Part of a small language model's weights.
Size: 12 layers, width 224, 7 heads of 32, vocabulary 512, 7.58M parameters.
Architecture: LayerNorm before each block, learned positions, no biases in attention or MLP, tied embeddings, normalized queries and keys.
Each number is 128 + 24 x the weight over its row's rms, rounded and kept within 0 to 255. Layers, rows and columns count from 0. Numbers have three digits each. The size before them is the row's rms in percent of the matrix's.

# layer 3 attention value, 224x224, rms 0.154, rows 222-223, columns 0-111
109:126134107114120118124138144124103041095147135102167149115139157128122093144156146111169134102108126107149142127134151137123131132120168144043176121130124127165153105131130155118133108137095136125115143149157151119120141155119156090098106132125123111071135091134134126157104113173153110118119142138136153147154107126133121146097107138140
110:143096107137144138099128114133090122128140119107145154108147130141090140154085135124116129121086127153155148128142105127151104090160155121125118171124159091111079131108102119120071146141136123117123099144117123144087105134168116161078152131090136136157131165101076143117098154108080164119127119160115108118154139138134130148110169124162
# layer 3 attention output (transposed), 224x224, rms 0.137, rows 222-223, columns 0-111
112:127151168096123148105128115143129189162140135132093133154150107095118143111126159130075127118125162139120179128135119125157156122128105151217121127103175157113155182140117159123132159125132115133092131118113137154152176114157132159149096145146135149158136128106120118121122092084103127140139091146122149095105169128149110132178148139133
108:121119140154129123126147164137169103138159135151085112149140119103145121139156127130134125126153108141170165122122151083115097162103137120177124101146096129182146140129163121162154103092168125130137169144099125122164149095123140106113149117168080147132151129158186099140183146142140106160144137115133142148126140147112107114124140109128
# layer 3 MLP up, 896x224, rms 0.162, rows 0-60, columns 0-111
103:156128122131114146110131098128109150113135134079142164122116132139167152106074075121149148099140094130168108120154157113128122137110118151105083131111147115106126134133113090086171121148152110144117142170110122129096115114138133121095144131105170143146152133149137130103099122068101147112171141073138144097137108084097154108167156113148
099:111090118120131107095104100132138106148136122156126139093161145125184141102134099095150107156146100177156131140121120135095095129181166151129091090124087125144098146159150167152144135096132116127169112117132167124127123136150108142108131166094115115110127166134106125115171119139103149096134119081133108147107151172110144108132152093120
104:095141129133081161144145137136132158123105098122148144134176151124123107112097124098124105135157119127066084086153154175081139129154095163149112118126138197106158150140112080166135165150136112114124110152120125079129121101116131132103130129166174140124094124124104163113103141128139145128127102138077168102122134100168108100142162128128
100:097166101139121120096126114153088091157203134107138145137099137151140173104107113149118121166106092125123132150127148132081106127145148113132101127139139101149130105111134176170101101121121127152121104137120102147128102064129146146149138126129111144121126144122116151123087117139141115150093131152135118122160130098139123175164116137097
112:145102124098117130135151098138119108138114108130119144139153167103120152146110132138108150150124127124087102160146152133142202136128109093130074115125153124098141121100148125158184150119118137111118135119134126123158117151136145110126150111103106134158148112166104099130145127190169141065181138086147090129102099151136144169100154130156
098:133144112170080138114114158123150169151149157131142151108096128182124129145074113066102090124099109158132144102099123122107126127122093127084190099141138134096127145074113080119148113120100139158138138152085149140082106115129168183133136124107124143111161163131110166161153149153159124121131118135124109132143092136142105164124091115124
097:185144161101155140114151146110086140118124163085112109106097139150126116120155147161153113100150141116138119167150128129153128099116143117122134111119122117110112113110132135106145102127102122120091114125142102110143109114137147098142136090158126078156152150140135110112125107083153133134141110153085119148079128093111140175140118135120
097:130085149143103103112124132138129106102114148144111145160142131152133111130133110115154129122131122152144157107123091116101111176142130148151102104123144151161136157101093120192131098131121138150093096142136146126157081152105123078102138097132142191135139094094146119157147177136118096098152133121147117106209120178145109133100112086149
091:120125176156144103093198138089092154122181092120126148129119133136087111156119161123150161092159091086106116152136123091142111129139149122150121153164145129133128082164120120142097167117118123127147114143100140137097117152130157153082138115124111115112114137139114095099120100101093148124126112112112070149126128125136119161128113102116
106:130161119135125108097123133111145107127104133135115174118132150101133128131106108128158105164090160122135136170101128162132143129115172145131105104151123120110169164119153160086141134116139118083095134111124121118101114089151171133163121119131107107161157129156179133103137153140151143140094146128130195128134127116148133123165192142151
091:085115134161093141137103139112133105104115169165105131104134099060134116150111106070109137131127157085178126121125088220136138109106137103164118111127113121137133152143123128162143177150159169103119054128119129135156137097128148102121139138130158112156127149141119121115135123126086125127124118144106096103151112126118102152096172088127
096:132127155133120121101172147160134149129088131127098113115103132094128116100125114153136087150175149134114111134143123117088099157099141144144120115082109148142098168125110096159105140110119173102116109134126119090111156111148120110088082160152100104135133165113097120146120151109150139125116140122094188135159143137121131140158123127113
081:170095136137137137103120132120140147085134095118118138139109100176147162134114143108107131145161149119106128166122097127137177111111142152095176156145103128124149085161155145149124076137113144119167145129087109137136112098160129109136165113126127146167107117122137134143142136185131135108141103097130131155071147142115130143078099126158
105:117151097098112131154096167108123127152142133138126127141122142120102162129089109092143154143117149080174109131135112132096170142116152125134119111151105130131126129143172192108134110150135116158082091120118155117153140096122174119115146122129147110133123177075124163165103159157167127082150176103129106151143150145160116099154147179132
103:117151117126072099112096113142111137131147146156119129139114124118108117154097119143135157137143162166072122099184138146129143167117128167094107122124119140143181144118098101145134166120145176147124136124156101113121151110100122140146120082123122138143163142116116101119169107117157125173122112145163137154133149102138162117117104135079
090:130145134195129123093112179132138136136126120118110170158113152118142134112135093112145113080111100088115091114130165129101136117095118138113082141097106153128108094141152120088147146125160143148122136121097115115109149085146137111091166114133168150115121095119146103133132091106100143149108132141130144155123115128145099137108119130137
108:120101043102155085148116073144108097143103153123146159105078113164147127107104125152202148137111139137135104115171125116109151136154129151150135111121073155114166107125168130122146149145139106099133142084096143144103090108037180133141149142122106111135120114127169137160166154151172148142116139125138122143110140161127120150120152150135
102:122098093129134117146140157119126117093063145098125153137143122103184137134167124124108131106153125164089139157130087149081160120095110148109105138139143121122128097139170106093127114135142130125126097125083139115156148121094128141093193145133099094105138087085133088191157141165111104152130134139117126139126135111149140106131083111149
099:109163100149069140130147144128116139144136129115100154087173114147135111119110124151115193191131129129153158157130156106145118122073146138140135091156163156157154117124122120120125122133141136119132183113094140092177129115088181114136122064120145112116152092127122132103090077115090105110121149127152158155118155090151127140115130141122
100:158117150086153100129134102128137145137104118139168110102161186153144129120116157138173136101127152132144155171115114108159124113147096097120145110172110144167091094107124124116143125084126135180108130091117129113074117103135123149081114176089097113107139154136089159120150127107167149097125092113122111102133125135094139101122139163144
108:158097127146091132153110113149153122172141073160174122087105150172158127182153141097130142130082084138153092121153138140107108136157182163143150129092164124125105115112146152152136116093123120092123084113113140149128140148121151094118162071114119143139149149104128135166118153130121141140107103132138143141126120125108119164084135117130
097:141123135146182154132066118114142093177142132104122136118124147136149138111124126124118117158107118129091128126100121104162147103114134157122102119099065146106132110100090131118133141126089146118158129092146109102137117096155116144080178124135148103139096127135117176148150138138132141121079118114100130103169084169173137108093131129128
098:088085121129122176096143124127106107083123120142140150155133107167128074109116100122131099135122142105129171151088145142157131084122118131149125080140125137084082216154162110121135145130127169152138142126142149091145135147106126114121093123098112109106136127136120177137093124162141113149136142154160122201132115183130114100160155143096
107:155100098094118080116130130154121175117101111129137131144116151127102120123166117089141137132124096111099106113150122129100141106072116144121162101141162108098144143102126129122190136116109202135157126122147108103138139134176147150154137118140104114118139135111127090156145162109147135101147118140116116131155133177075081110130159124150
100:157147129145143155096143158179105133131125124068127150144097119104134140121111121123166080114146141110178130106127163107137115151119104131139141118115091132145129144162171184155136090126132124147168119161145119133114129174151128123138138100152154110132152138138165108156124140090111119122124097158141127160113107101137114144092176144146
096:160170117141086121110120152169144171146132141135093144143135130132138105168107136103149184109127119114135109088138145150107136137093107136118092160147119147098157156091143128131117112089162091095099129136100109128102143128130143090134115131094144122154133161132116103155157068125161142087132077100145100135126101101158100131112090143127
102:126078106152121140087148104110089120122128158135189168124147114148153151137082126147134122101101116116141127138096123136147094103131095105098127105142111126124114159175138137140155108115112141126118105128144121132119126160148144144117126092134143132144146107119094126153107157090162104123112109161107094139136084109110138144113075150111
090:159126110159122117135095103171117103115112120066150134172100131137142124114139132117139144124134119119154151118135105123128122182122137168166117086107163133153116124165116094132138158179136148143146095127108167143142120136099149114126149091165085090138119102144095115147126111145128129101139142149133109125157147133110101110142097123151
099:125115109134170113116143080113124132105137130167109125143116143165129122138167122134136088114151154138103117154124153112137138147131146157117070138087133122127050135151135121124124133110097140152158139121155144150176123120122108134140133137130190123101153115106131147140137099139145114152089144127097126117137150139152102122155132130105
109:131106109165117095139084147108117111125113176146110164142128143110171098168117142122121135135108158134126134131085145125159112176132099110101110088105095109118098100153127134137153127122126143115126156120124132131121137151140160170144133136107158114149092137081088130144156135136156174135105094138147121158136117148211137116129158086105
092:104122120113097182099127112092123184137145162123099110155119103140142147106137130099127105152124152085081135148094109130103136101162148110131150126118144128107102178067139139135130111141111139142096099041125138116133153119105141160132124140114196124123125103166131139122139113152160132136108108119102165150089085167177135094139130155123
097:098122182147118133108124101154148118185137135125140121136154114115121116128118123151167094109097110164145132166085154156141141143087167127124097097081137099120147138132179087107126127140125146092138177183148121082121140103124136128127099120169178122118131135157131094144149136112136126133138111105112157156091104112142110115095108096150
103:140110116122123116130121158133086101115102122141130135097105129151118115150109156142153146065151105151096111073149159136172097146147146121136111115158153140105123145163152133120093166155116146128134163159146117129141119159109147150093111177128095140138145101128147162146111110124125099134153158101153140137128137146097139100130143144164
092:113166135126138132126137160088126131129134135126107156106109165150120096128151135127177151163145150146132131118151166146123095104107138134167108158123150100105123084147178122125145096119112100106158123141148121134133104135112123149129120160141138124100130151124072112161119142107151121164088130098142092122153119179139158153071133108137
098:134163110129152134097137132150107156157145140124149151105144137125081155155138109137125141112165118086143130143109108122138071138145130104154130144135159117180118084155113114133112138127113122125140110173161108148107134133096154127076141152135127157114160146116145113135128159107110179127130110135040154118127122102147117128130147168130
097:125166122144139142141155134087156059140174093148174137108160164134170114166123137134111085103143120126115110142129156118114119141144121153106132124127083123145150151144142133133118144129112107125132118117162138111134164136120203123104138091165148141146129115158136143129075167106144138096103098121120112124133084136156116100112112134153
099:109136145162122081115111106159045125146159143097151140074096143102086111069091130146104095127138119180161150111130149161126146110126157155080116111159112168160132095095159158133139134141111165148124089111150144129111118159148132132152158121118149126132127168162125159117137150146115131082132101148140127132126147110116117135140128166143
100:139125134129070154124131156127100129196130120136128158089125149099140124144143105119114123117137151132146132104087134112178107127113107143157141154121105189135090130160135106168146113136100098122136084105114117143165120078159076079085120111132105110110133095127146126117144141119134144179127114128125123118156109129113130117122120123125
101:110114119146130124124137119081072138137135154047120114136114129114141186171099101150171113095128185098129133139121136101102098136138125158156093105130124079097154123106093146121155135149136175126178157124120119129112105121149106096116110169107136095121126129110107130105126125142137167093105136145151121135142118140110106116147164145133
097:067096118145105184128136119147125089149160120127133075106117124128111134136139141144124127115130139140130167118123143102113090147116133163152100137132146182154140103120157120206156132126139186154132094096128121095136119174161185115111108170117111131142131110136139133122125103117107100119137143175089144132117132131094127144112133091158
089:105155140149135108142146117101123152139086121114104162107131107152152129165137088132133127140111154098103104130130121124140102140168125139078138160124127172145111131154149134148089155144128175131124186170119159130135127079104162129107076129119132180131154105165109113147112106145123148148161094124107089113113092092131117153161080130097
104:084157113103086075121124104097129115185079125115143163162140124112132153184128138140137152147137108134127124187096155090128080125106111150135105123129118085114133150165101159117126155167120134125136164118134135111148131111146074142114092127116123120165123100135118117114151160123135152122157130128145179144138114140137121104129137160122
105:117169108132108096138095124112143145140120140114144104163102103155167078085138131159115115130140092081117144118165120114160154121104125126110092121126126164144131123103165146152124138149116109123123148082094128123129173112098138119146137141159125055120154126110132119143159155100125097142115183134106115139139119165118116074115070088139
099:111106186112077112112166150143127107129153140118113105094146123103168115129102120128130115112112165140170125137145145151132129102142132125103120092135097149126120141142168131167152147104169120138116126154124153115159131158107126079145134134113115151144132121179150118101142174103148120107126108139109087168106107099142134108142145126150
091:154099151067156150135103115117126127148109140094124148127136136108123135083146158113137175157148157130155108141080125153143114133110140166080152174113127149142142131170116128168130135113172117151080129113129162114170121133147164118116220114144116148154205123164131111139157109160123171148125103180126100118139096109121124127110130165134
100:053108112137117129144145142126107141121102114155117106119117143124124114131090172093133161103123101119129094122149101149129113113100095125141121143147128109116164112105154140158134116102218169098155113145135162121106183101133112123125160184127128138135110115166112133145127130131112152148174127114109109129160114132116114117124145098097
103:123119068141124071117144080127100135163133132134079134120101135109153089102162128091111122151126134123160137120151103121111113114116102156165127136129165176105125140109150128119171127143116149148114148132062168125161132081129149162168128156151115129114103098100159106142118127152156103103158091126124111135158113144148127136115136138169
100:048083116150119156158134126094153115090094131154138102128113118111170163084115120121149127121121136148128111125076137084164109130119135127077154140159125140166124081133183123110146116142138100146130137097074159130168087175127120178098103118138081116110159121094133133166092140141133084147139126135116131109070122137134135140119113145160
101:164119123128129125148101145129155098137115146124121155135146153120102156112130137139194155162159138096154134109149103149105127142164174127080100116119146079122145122180127146115105091110146154157142093099159125159146136107125147140127122105145091123156118099111100093164150130135114164148149131151111098135150147116180122128102058147116
097:173148122125121114104072106123157139179135106149145132191139124131133128142153130131100106107139162101092171122120117171122145132141136095128145132142152097128121128119138140117134148127140065122160133109124127157129149097126144165155135109081155131153144155101149116149115146140139129125142110116137150152168133183135164138172168161123
103:138095119098141095109153112117154100133132186111148156136143142172149107165102120109125137116128121123107123140099153139103157124124121130170116130157106112112111067148101161148112133131111128144110139147120125162152092127104127082111178131074120140142155124069160174118132126133133140152155151112137136144118133112130127132134075117142
092:086163127148101153101123094116108145105112145148105132115102170127115095109164125112139163113183109110079152141112101118128148158136127172143105138159138144118132101155151117113150115144129101109114105076108124140128117140117080111187146129135106110122081134167123150120134144172126153083133076137163127140175106112117133144106134119137
108:103145144116104169132136124118118178129176164137113107141084095133121147174128144176110102182138116153104110119111128136095142109132093130130110108089148108123141130130146112097095160124146113105104194157122147102126133134116129168137099099142152123126124131149150111143162109121153138067104133124165135145161119146151110133153135090116
101:128154112108132132120156125123131143105173115121171132168118143149148115096158099131130127111130118151121135151139105125113135148095132127147153095090122121111168170123093111140117147126137120136119128125121105159128149097141129128076164110144132139167116114119140105161110109118124153133097113107130129118102147142103117094122075139154
105:118141119125119124144099129138131165114106100156108125161114140179113135135136144135172118165105107120164178080120107110158160118103102096118138127139128142074141091125147081154165144101074101135139127134100153163135126190144073098089150081161136131091102142124111114158165134159127095110142144096167146142166090135154125110147146138169
102:133112146113140107141135169116137151108163076149075107157129127147108129127132126159109115128137178119101090151211119107097149138069130123099085126178164162171152122143159092127108110138182089103138113121153151079139124146106103130144152140140125137155151135153132124125146087130064108110122129141090164115143104123156136090108147084136
089:137180140144129108111084148118157090110118110138149143104093159128129130126147142129132131104167107118114129089089102100106144166107137099113107166115166105136103152131137115100127167103103058080127119112154111158126114136151159126106162115145128134123149155098138144127113131139118149141106129117137144147114155118145164096108125149113
099:164198051113106108125111135127137138141171153134117145119152097095118102130096094163115159134126124152137124105147144127164149143130113180127122135138093100155152064129157174122130149134133138162155110114132182105116151136098142121158163093109119144095124162139102156144127150121119119155141102157090107137128114125098137141140120125136
095:095147141155146152171157107174129146128111125118101080076181142092139160149134125157120150111159133141148130137077092152122096152126115124139120136171094153081168121088109134129157079136151124134128134131130122105135111155076118153119115113109143198140140149144126108082106130119109083144122140124125110126145127129155087121140153132129
095:131128114120156117149140090114129092130114137143124149080117169149109136114113121159162127128127133102124135187135127102114149169125132132130137138119059096092109127145139115145113131130133138128161164134101139151164093113162137129103119133096126151119139168069127143113150110103123132154166114096098122100118082092103124128157102097149
104:069084121099129127159103123140145153168168146111118133117100120089176177124134124148135114137155137112119105119065096181127119135119139101161164112083139134180145183154099119155113084136173089147165065119105119125140115117181130114118145146132135132115138128131163139094091113126106111143150143128106161136163112149145108140126114125139
# layer 3 MLP down (transposed), 896x224, rms 0.151, rows 0-59, columns 0-111
096:132119115105130169120106093149123149140119091136142151196120089147095103137158151123116104113128145163165118153133076148168155127161105160110130154110128133157128109111135177145164092143158155163123133119117108170140125180126137136096103136071139101114144114139122128123143139158084122109120149154180120102117052158145144104142161160107
101:157086138089112155158130168125108088131165159108128156147131103118107138103145099164144106109130113151118109104120138133112155133160099124113130182166167115115085101145156087151118103112109157086080114123122137132084152110145101159155148127190164152120109084120118123135111140106138127155119171137134149123115126111172107077141147122116
099:124114099151170128166194119134129131122075106081131108118139080087138164122143144146144086127166138106111064135115115126143133123078157104146118177120130149155124128172108139156128107147140075112169091138155118111147093138154155154139142092158152138166144137122125184152134130134084126138130117146118117159152133118080143122150129143101
093:099128128133148139118134159138146132192139155153152145116128114211158126146139102135111137088146110162126170148184148110107127069115100152144129142090074114109143178127147136081163138103132150140114152124121128115109130092096123145171075128145082114109183149124118130140129143126139108109131164113121132126109149151116113141182107158144
103:149122124093108115113120134106128133108127139135119139119141103101108145108106163165168114193080153119098133102174148142160105101147113125141133121087122114149133123163124142100117124144099103141132129144129115088053122106101105116159121118094126138104103158154138077182140083126081153114113094138120111139122124175123121113135134094122
097:154079121078115109130138122121099163102157134135107134157164148184135122110167135161153112077132127123130125120094113118169135138112157137121135186131121099145150167150087164091114137151136115140127098096140151116165109190108102132100138102146098180097138166137141168167074142128081149117104128113113133110135130129130107148158133167136
094:109142127124170115151139130103138119098150144118133145163130116097140100130103149114181114140106139144116166124144135116139126125164127106109095155065132100133161133165116169112108118136130104088131166138163089136100104095110124125112120117164130120099165124103140106144124128123141138104123157124119095132129155127121175138150074138113
092:141107136086115070157091137125100109128100132095129098123125110167118112105150111159124110063171109131150157120140138110147170110117047127115140156118128122122121151145127092107112102134120114112135144162146145130126081112138112136153090147114146115157130167160126146096147109147081149140125135141108128165082145099176137124156142145099
096:103144134152080110123094104121128134162184138119163154141101131132147112129159127118141167131123094140146147086114136143108131115167134126099128143140162169130149098156114079150106136142136149106166112091127136163125104091114145197159136141137124148144133117098108114118087105147136072161149150113099145157102097126140137131125163144149
110:106137090128125180140122135179132152102101091098184136107097100138120158120111074129130131175084159128131107127136165156133164140136121107103110129132128126130185115136173142131137137176157162161128160115134123134116158091132140099132108073122102129160109138127107121099121128103160125145087174110128146122128111164113121099104135163141
092:149120116108120138132150098155141122119147092121133080128130138127169143095109140153148126102106087130141078118122093130113153107121153131132106119104167116113094135137142154164151151166098117140088157120121129133126134119131055149123159133156082187160122070109162150148140136108131124125132156105160129136092111126142134130177125103103
096:148120127130129122109156101105144138098145109169093142127140145167118165100147112121097131100137167107129182108141168121100113144086086108082139090144139104125149121074105157121105154139108136152152106140092096115162083115153104108142117126125143126145133150145147099129108141168138113097077151139117126142117122106126118136135160121132
088:136127120096127112140088193084073125173164138126128128118133156114103122149142112141130130121123151169120137140188177108130091131157121119167126102150142134115069095102099137128162151105125112091141120106152102122119100094126169143113142146137089172126140115103153149107135116106141148128100166112112119115130083128131084130106118100097
112:077106163111100139104149166143127098140154137141081125137109138130151115132106162114099123114112119129145107165138109126102130099102139104136147158110141145118132099101175107118164118135105119160087101102166131109119117147175114139089086157154139172168119179154125143105053100159117120143107115116127119123144111139126107106091134127163
101:135113182134170103140083111118102106127085107125149113050145132116135134115150148117131137116172138146107156114154130135124162127156099121119145124137175191135164111148140162114168118104108138112120140106109094128149133138148154100113100163148197127112101149127123098119138088121078129137118132139159084130136140152128126122117098125113
089:133133106138171112123111115142152190172113163114131168154138066143151117158128167135128136116140119128125134121094171136132161161117123116136100130103097155133163121142133146083165142095121109143128129151155144111145145150126107111128103132136075149131131140110109124068115102142114149203119138144188087119173132141156128131109162123122
096:122127131130125120104108118100118107135133166162063109138080163130112141135107124063143085121143094124154171192127134134139132119146142124160115097118107152095089113122151131074115108077136147137178142140124110122134137148140128128113134128120121090139103107113154154100139170132104121147169116119118130061143135136106125154149127115108
099:149114145130148099109123123108148146123167104084129119142118151134130096116120142129121110155122170142128157140140135153105142102137137130111126100124161161162114121146133108110159154122172142132104144117161158122152122132182130131080148128072129145169119106145128112070117129129133167093126140113148113109145095124104157119152147148112
105:138131109119095168116135142159092126159163145143150094131100120088105139134119136153119111175120123117094116127130107121104160137118147100154152165138107140155119156131104128128126130165116155077092140126109110157165129125105084124129121110153127133109126124145117111173111137132092120127145110169162109125094096101115091153105096151117
091:133139132092149150115151096105091147137162124120143152131103083137130137106116130128102093134183114091147146122166160148110134156110102133114158097152121144120115121135135162121124184131099140160144148090125145090111124135115128115151128143097111139104133084135136147130102115133081200099111155126132141105102116146093125159095147107094
107:136151089146134197138127174093143131130130171163146125099150131083144123136125126145125129085124133148157118105094121128097133095120062136119106162105105114123134117072059109108130114124132107126175146133144121124120095170140136149094112146116144116097088165167128154149162121153177136086157155117117153136133129105105104107145120157177
101:149127121120137122112117110093128112135139140110118155132188095131093134129144153126129136105144135100103131119129141110131156115104083126147141126136080145185151087146113153144142085132120182107176136116142107097136133130075063132138076075109110136140121132136138108150130091158089142132115140141114133100128062137173143154122145132135
109:117138146144111134092121139168134160172052103117160163133086121080151126149148093126153113135118155131148115115110182123164111170111136139152171134136124091120105139096128117160147095132104118134100098130138163141133178127148157100142132114125137134119122139101142114142108181128150134144147107101140121116088106146115155087112096122131
108:157120149119138153079104122149099113098104113132097094101146134164142077148128095101105143128144177153122165125114091077123151131128148128089101177105122113114113112089155177154138149154154116119151112125108136144095129134107178101147101140149148139143112146137171109089157118106129094109156184127149118114157078134107090143091130142138
099:103173141131146110124156125090121129128103095105134122136105077143125100088140156171170143128137122169110142128167170132197152141128115109148093155161133098132116089134121122096112096134082167100181124149098143133132117112158108182092131128135146140105098127117141122156128116115129114135136142133099128139097125156104147111148134132078
092:124154130102090108126135153144144106151150104098172074127110102096086120157137128180131165149136099076143168096141159140132136176121170128137123117123169118117132110131144156095128125145093143107104135153137111090123155114134084123139083122150151158175168104140100097104116132135144146105100101125128139115082110145115090159130137097176
105:107162151092103111131149138101143131125152121127093138134181131149141119125107158115161123150097156109128133126133141145126126159085125108109198076152124142123121125131106120120138143131119174100110130099137142100108130143118146132187170063122130201140179133168099108177106119109143130150107135098143117132091159131120125154146127107129
101:066080118097141119135103158151143171119126123144168144114163120122147125121111124126121125146095098132132112163140123146151141109122125122064159169159122122106114113151112099168157103144106138113081162118133138124102131121120172130132119125107151142125119125162137141163124127144121133122117091119076110141123139126087110133131178126152
093:159131111119137141109107135143129164159133131094128147142125094104093104100112142124115174159149112168150136102153115175112120104107104128137157132139136123098127162130133160157151074147169135129102157130086089110119113124094132177158122107122074164138119093110128135139148123099134141137160109125138109128151098079123135147149086084161
103:133094148155105154118127093083128138115101144149107133093164147135093130126160121097128123147106105124165157142142118170166122166117117127118121132117125116136089132158099119193086103117114144172119124184185091119135157138094129155147154135129119164127120083108122162125107154134145115154120122137176113151148176111127089096108144080082
098:174082145138124107108130166168155110151113153139145139170081152124142121121128137123137106102108107131108133146172110104138122122179122123138173116099097118128150137122101130091141123135111102123124161135105182140102112132142111139133119135147098112119167153109149095113137130135115124091078083089130138147129135149127145156109153108111
094:156160138092156093105080128128146140098148139141132100088112113125123139093094125113137131113120148149143125108075126093133142095101130150114104167145107112140093119113120130132104120088112145159146110131150147146136134184103128124139110152075075152130127111123112157142099101166100126101140148141141096088113153085120129135172124143123
103:148110126114148150111147171123116139153156133120128121119175139080159112153127135108095088190115114128136137175135078138087186136143100131149177177131089147127124132134134121144150139140141128114112128088158131133160104161116138141096101143117137116072135131140077158110121152113120116137110091133114106180084096110156126115115109048139
100:160148103112112115092108133130123140144130073125117112065107158122136120130122145104165137190096105105156112098156148098154149120100121145137102100118100111140129103084130120165152132122100130164103109079171154137135148155060127133134166100111123134141104095115158124116087129108106128134105153128112149069159115097117153136146160095095
100:107129134095106115155128134102121170138140152111114128150142095119106113154144134150133092138154129103110156099145165110140105135118124138150105156112141136143131175154114127147135129101132122109167152148142104084160141118157117154124168070058122134141099095153070127137162125175131079174112078087155127133141138141106171140173133066123
096:160106106111112163127134167121080110156131125106116096126163119120146080081112132152154136102130124130186086132153136109140178132136161158104107160093111135123193122095108119172177090164143164129128150141128122143139125125115134121146158149128096203142106108155086168112064165134139172146185151122140144107145103108122131122113108136135
111:125173135092152088151121146134163148162157178123099135124178097168123123140134125103102117091098117152146114102137127128129119108084132164177150111134147107118162123127139184143116101070113133127105144151168119160136149128103138148174165071114124096132107129140110139112109148131159152079113153130103112112102117165138130128098118131110
097:158115133098100121128117121121158138085156127123145117101142116092106125095104122160118147102117114112094129073150139120175138097155108129104164128121132140110089167087125121121110149120119109099097106142141111150145153148146107101130136131101135116098062139127114137095162168088112105128109127150171102102115173095145092144161126102083
090:154102148114153110141135140153136125134140145180119133153114082116131124134098086111131113141145100164143147126231127134144115138122120164107141126125131144125115144166175129111096134149128131161116093140108091149115164074137111169148128122121128103128094144102077145144109114139127120076103154131143143152116139099163115130118092149120
095:128126165210163131141167143155117126132124177135110108133153130155146121127083152127119108134126114115107135105159157128120134135092143146152085157129140096070097147149130091147109126104136166093146115148125111126095127167118130123159143105129200132117136141153144162162185115092128122124128123115114169130113129148139110089129130091111
097:104138110153140130128124088139160121102084108159127137123124094103169164133181116116103117110148109099130120122134107103124131108101115140135086122119130125127195071134135103165117111122090132152150113132132120084158124112156182128121123163163161112126140141100134127160095138120132101113092155169110170122103100156139195169140109128092
105:127129122140093153097151080118146168095117140089135096122116111129130102103147138108157140129120169134132113111062134129115097117145146120110121191126140167140112123121102102156125132157120167107128087115148174142137144108102154149121146083169148153166137115131150153142153095124152155092106102106139087137089149142076110128120096176130
105:090117154130158113079160123141100115136133122136118139177125151131121107123138169125150101153148122156100151126114132118124116124132117160133125069120108096150113146130132120111100109104158186108138143163139119098121169072087112115119126125123116129103131089123144138154121135149086103125138117132134104120121122131120111153077210131141
094:173136113127143122112143152127152126154159080134159108116105089125144110144180157132156103133104117122166111143148097119114121115087123137077139112116093135119107099134096122122086145166080135064093130075157151128096102170104085103156154166151136137101102112160103131084123099115128139159078136127104104085122149157104115138141137142166
086:113129132176103107144096150125159123158152144132156093133070149151142143154136113136138100091149120096093143137154113087119135136084101103151121153116120135128118171132128138054116121143099124098144151143145118088081138118110121118096082136132113155105095141159098142106095104114166094109138114144131124139099137149113101162140103132139
098:177080126089129115109095139112194122107128149145135114116176157117096133135167134155120107142105130106137153164115165110143132136138114119172129095150149106113103073118141136076098145148155135122073142154144106162108119142124070121153131116142124145122107115135127125166112135153132135172133120116060141097114131144141095148134093111121
098:141129095127144147165177083135143120130133133085095110152114117139164113150161144136145132101115151153136148139172133139137155139143119132170131125098131115120140124134099131154115110144195161092112121118144146161152108091087152142126104116097134145080129162116147117165112099140120129124141129095148154126108100105145110143129149150149
096:175130085127097139107124137113104088096131131157127118105136133115121157077143112101149184151139126136132088122150146126130083105147167097124083172158124122154055154147125109131148106092148142153127129126084114127128128188086185172140124109161182117136104151125129126093163159144096157103147093090096108117109128126159110114142114134125
103:112164137143106097147137090129132143108136110114123132117166157096136151156151120161126118141141108143165070167109156123160146114124102138167124116085126174100110153159144121140135160099130103111092077096100110113107103152101168126129103084114141161144124134126119164107109126165129150149112138089112087132156091137138105144109153110104
100:136092153114104116142121156145113109129141131117070139113135125101130083069129143117124141095110104145158126064125166114112163133150134128119166122130167142138173085107140140118113113124120092140099147103079106151136145105142142154129118103085179146126108106165158107115117130091118144147160114136130124147158106107171116133132123101112
095:168150149096091145090130111107144123127170144113131095134148099128113124150142166115119134163100160145097120123118136152053095129195129084142093125126115105151128144169133137085079144122117120149085110155128154135149113101125123158110184146125140117100136096097117123160120089115135144155145148145117127114125155120109085143118135118086
100:098127094109161124144122108112098128145086097119104107142145128105110124110143156120105111140128130148122103134135091107103148112164112089135129129138124160109156167099105124128122145109125104160180142162118140116116102164116164130143101128167132099157090151102124130173168132113126104129085168118084132144134139082098146141190164133089
098:164150106153171132131114098132144105146107090130193096168081135125146155117137147159138082089130137122129145159119112106143145122145138123141158134118154124124157143157130120149118179126128156126114144137119111139141121182132156086131115133113136120133078096114098126125123138130094146102150111133108157090120115177141109133119136148097
100:111135101127102090149111104135123144149144110109144108127135068127146128114101160072082108101102110109085142135104109171081108152145152159096118149140119097107107159103161097112138081109092137134147163134104090142119135088138101118157099129103158129110128140158097138122115148138176078112128137081120141098134148111108135136116135117138
103:119104153143116138108088120109142125094145122172119154126115135165123123107141070146170130106127109117157121099177134165115145124193197118106093123095101130107109089154119176081162133128155090122141109124138084140091165130101114148094128153143134144120158166129137169091108163114121139145109103137115105093168155110142114131143147109131
105:106137121149132147125154114141110163136119169110132119133057112114126130165153098153130084099123100107126136133148142161133145122151137132136125123113083130139110164187078099117165137102111110131105100149106064114114117136150140128138113121143151158140114146138128197133090158106144148136175117110156119121093143120145141108146128130145
089:156151139148098127105095116130096142110116138147153094141149131175162093115097126125181124127100147130154099134108155124148117156162129152148102136148117142128132068146110159107125123127118162161145133136124136102152111112149111128074142096075091148168130145131099074092133117120136105140135143150113165124128120088136119159142144099117
094:119095114119129115125131147117149096137087118165122125142101105134158123085136140161156134109131113150130112108104171118108144156174151111078126187066141164090124136119122144135103091156140157125098122153160100135133145130114074184138136104128116091137126140104117158117116152109137142106128124088090103095110149133135087120111098110108
098:124196150095100116092152099107168125141123155143155099139091143163128176180113160143123125145137132143101100151113120101144098150100126128110166175107103124144117145168142092125126137124083155146134146145133136133108129135151118116116108157165161102124135128150125124131161125076105108147116171158133143121139153118111115190176144108080
095:137112091124141139149137087137153108133087131147137103136111104152112110125128123151124105111122150163171134085132128131128129109117168146170136123145102113100119140176119140095112096124109132178155109102120109159121135091100162140119166130119130171121123159134126179129115152099074161128146101137124154121101128158135112194150115104127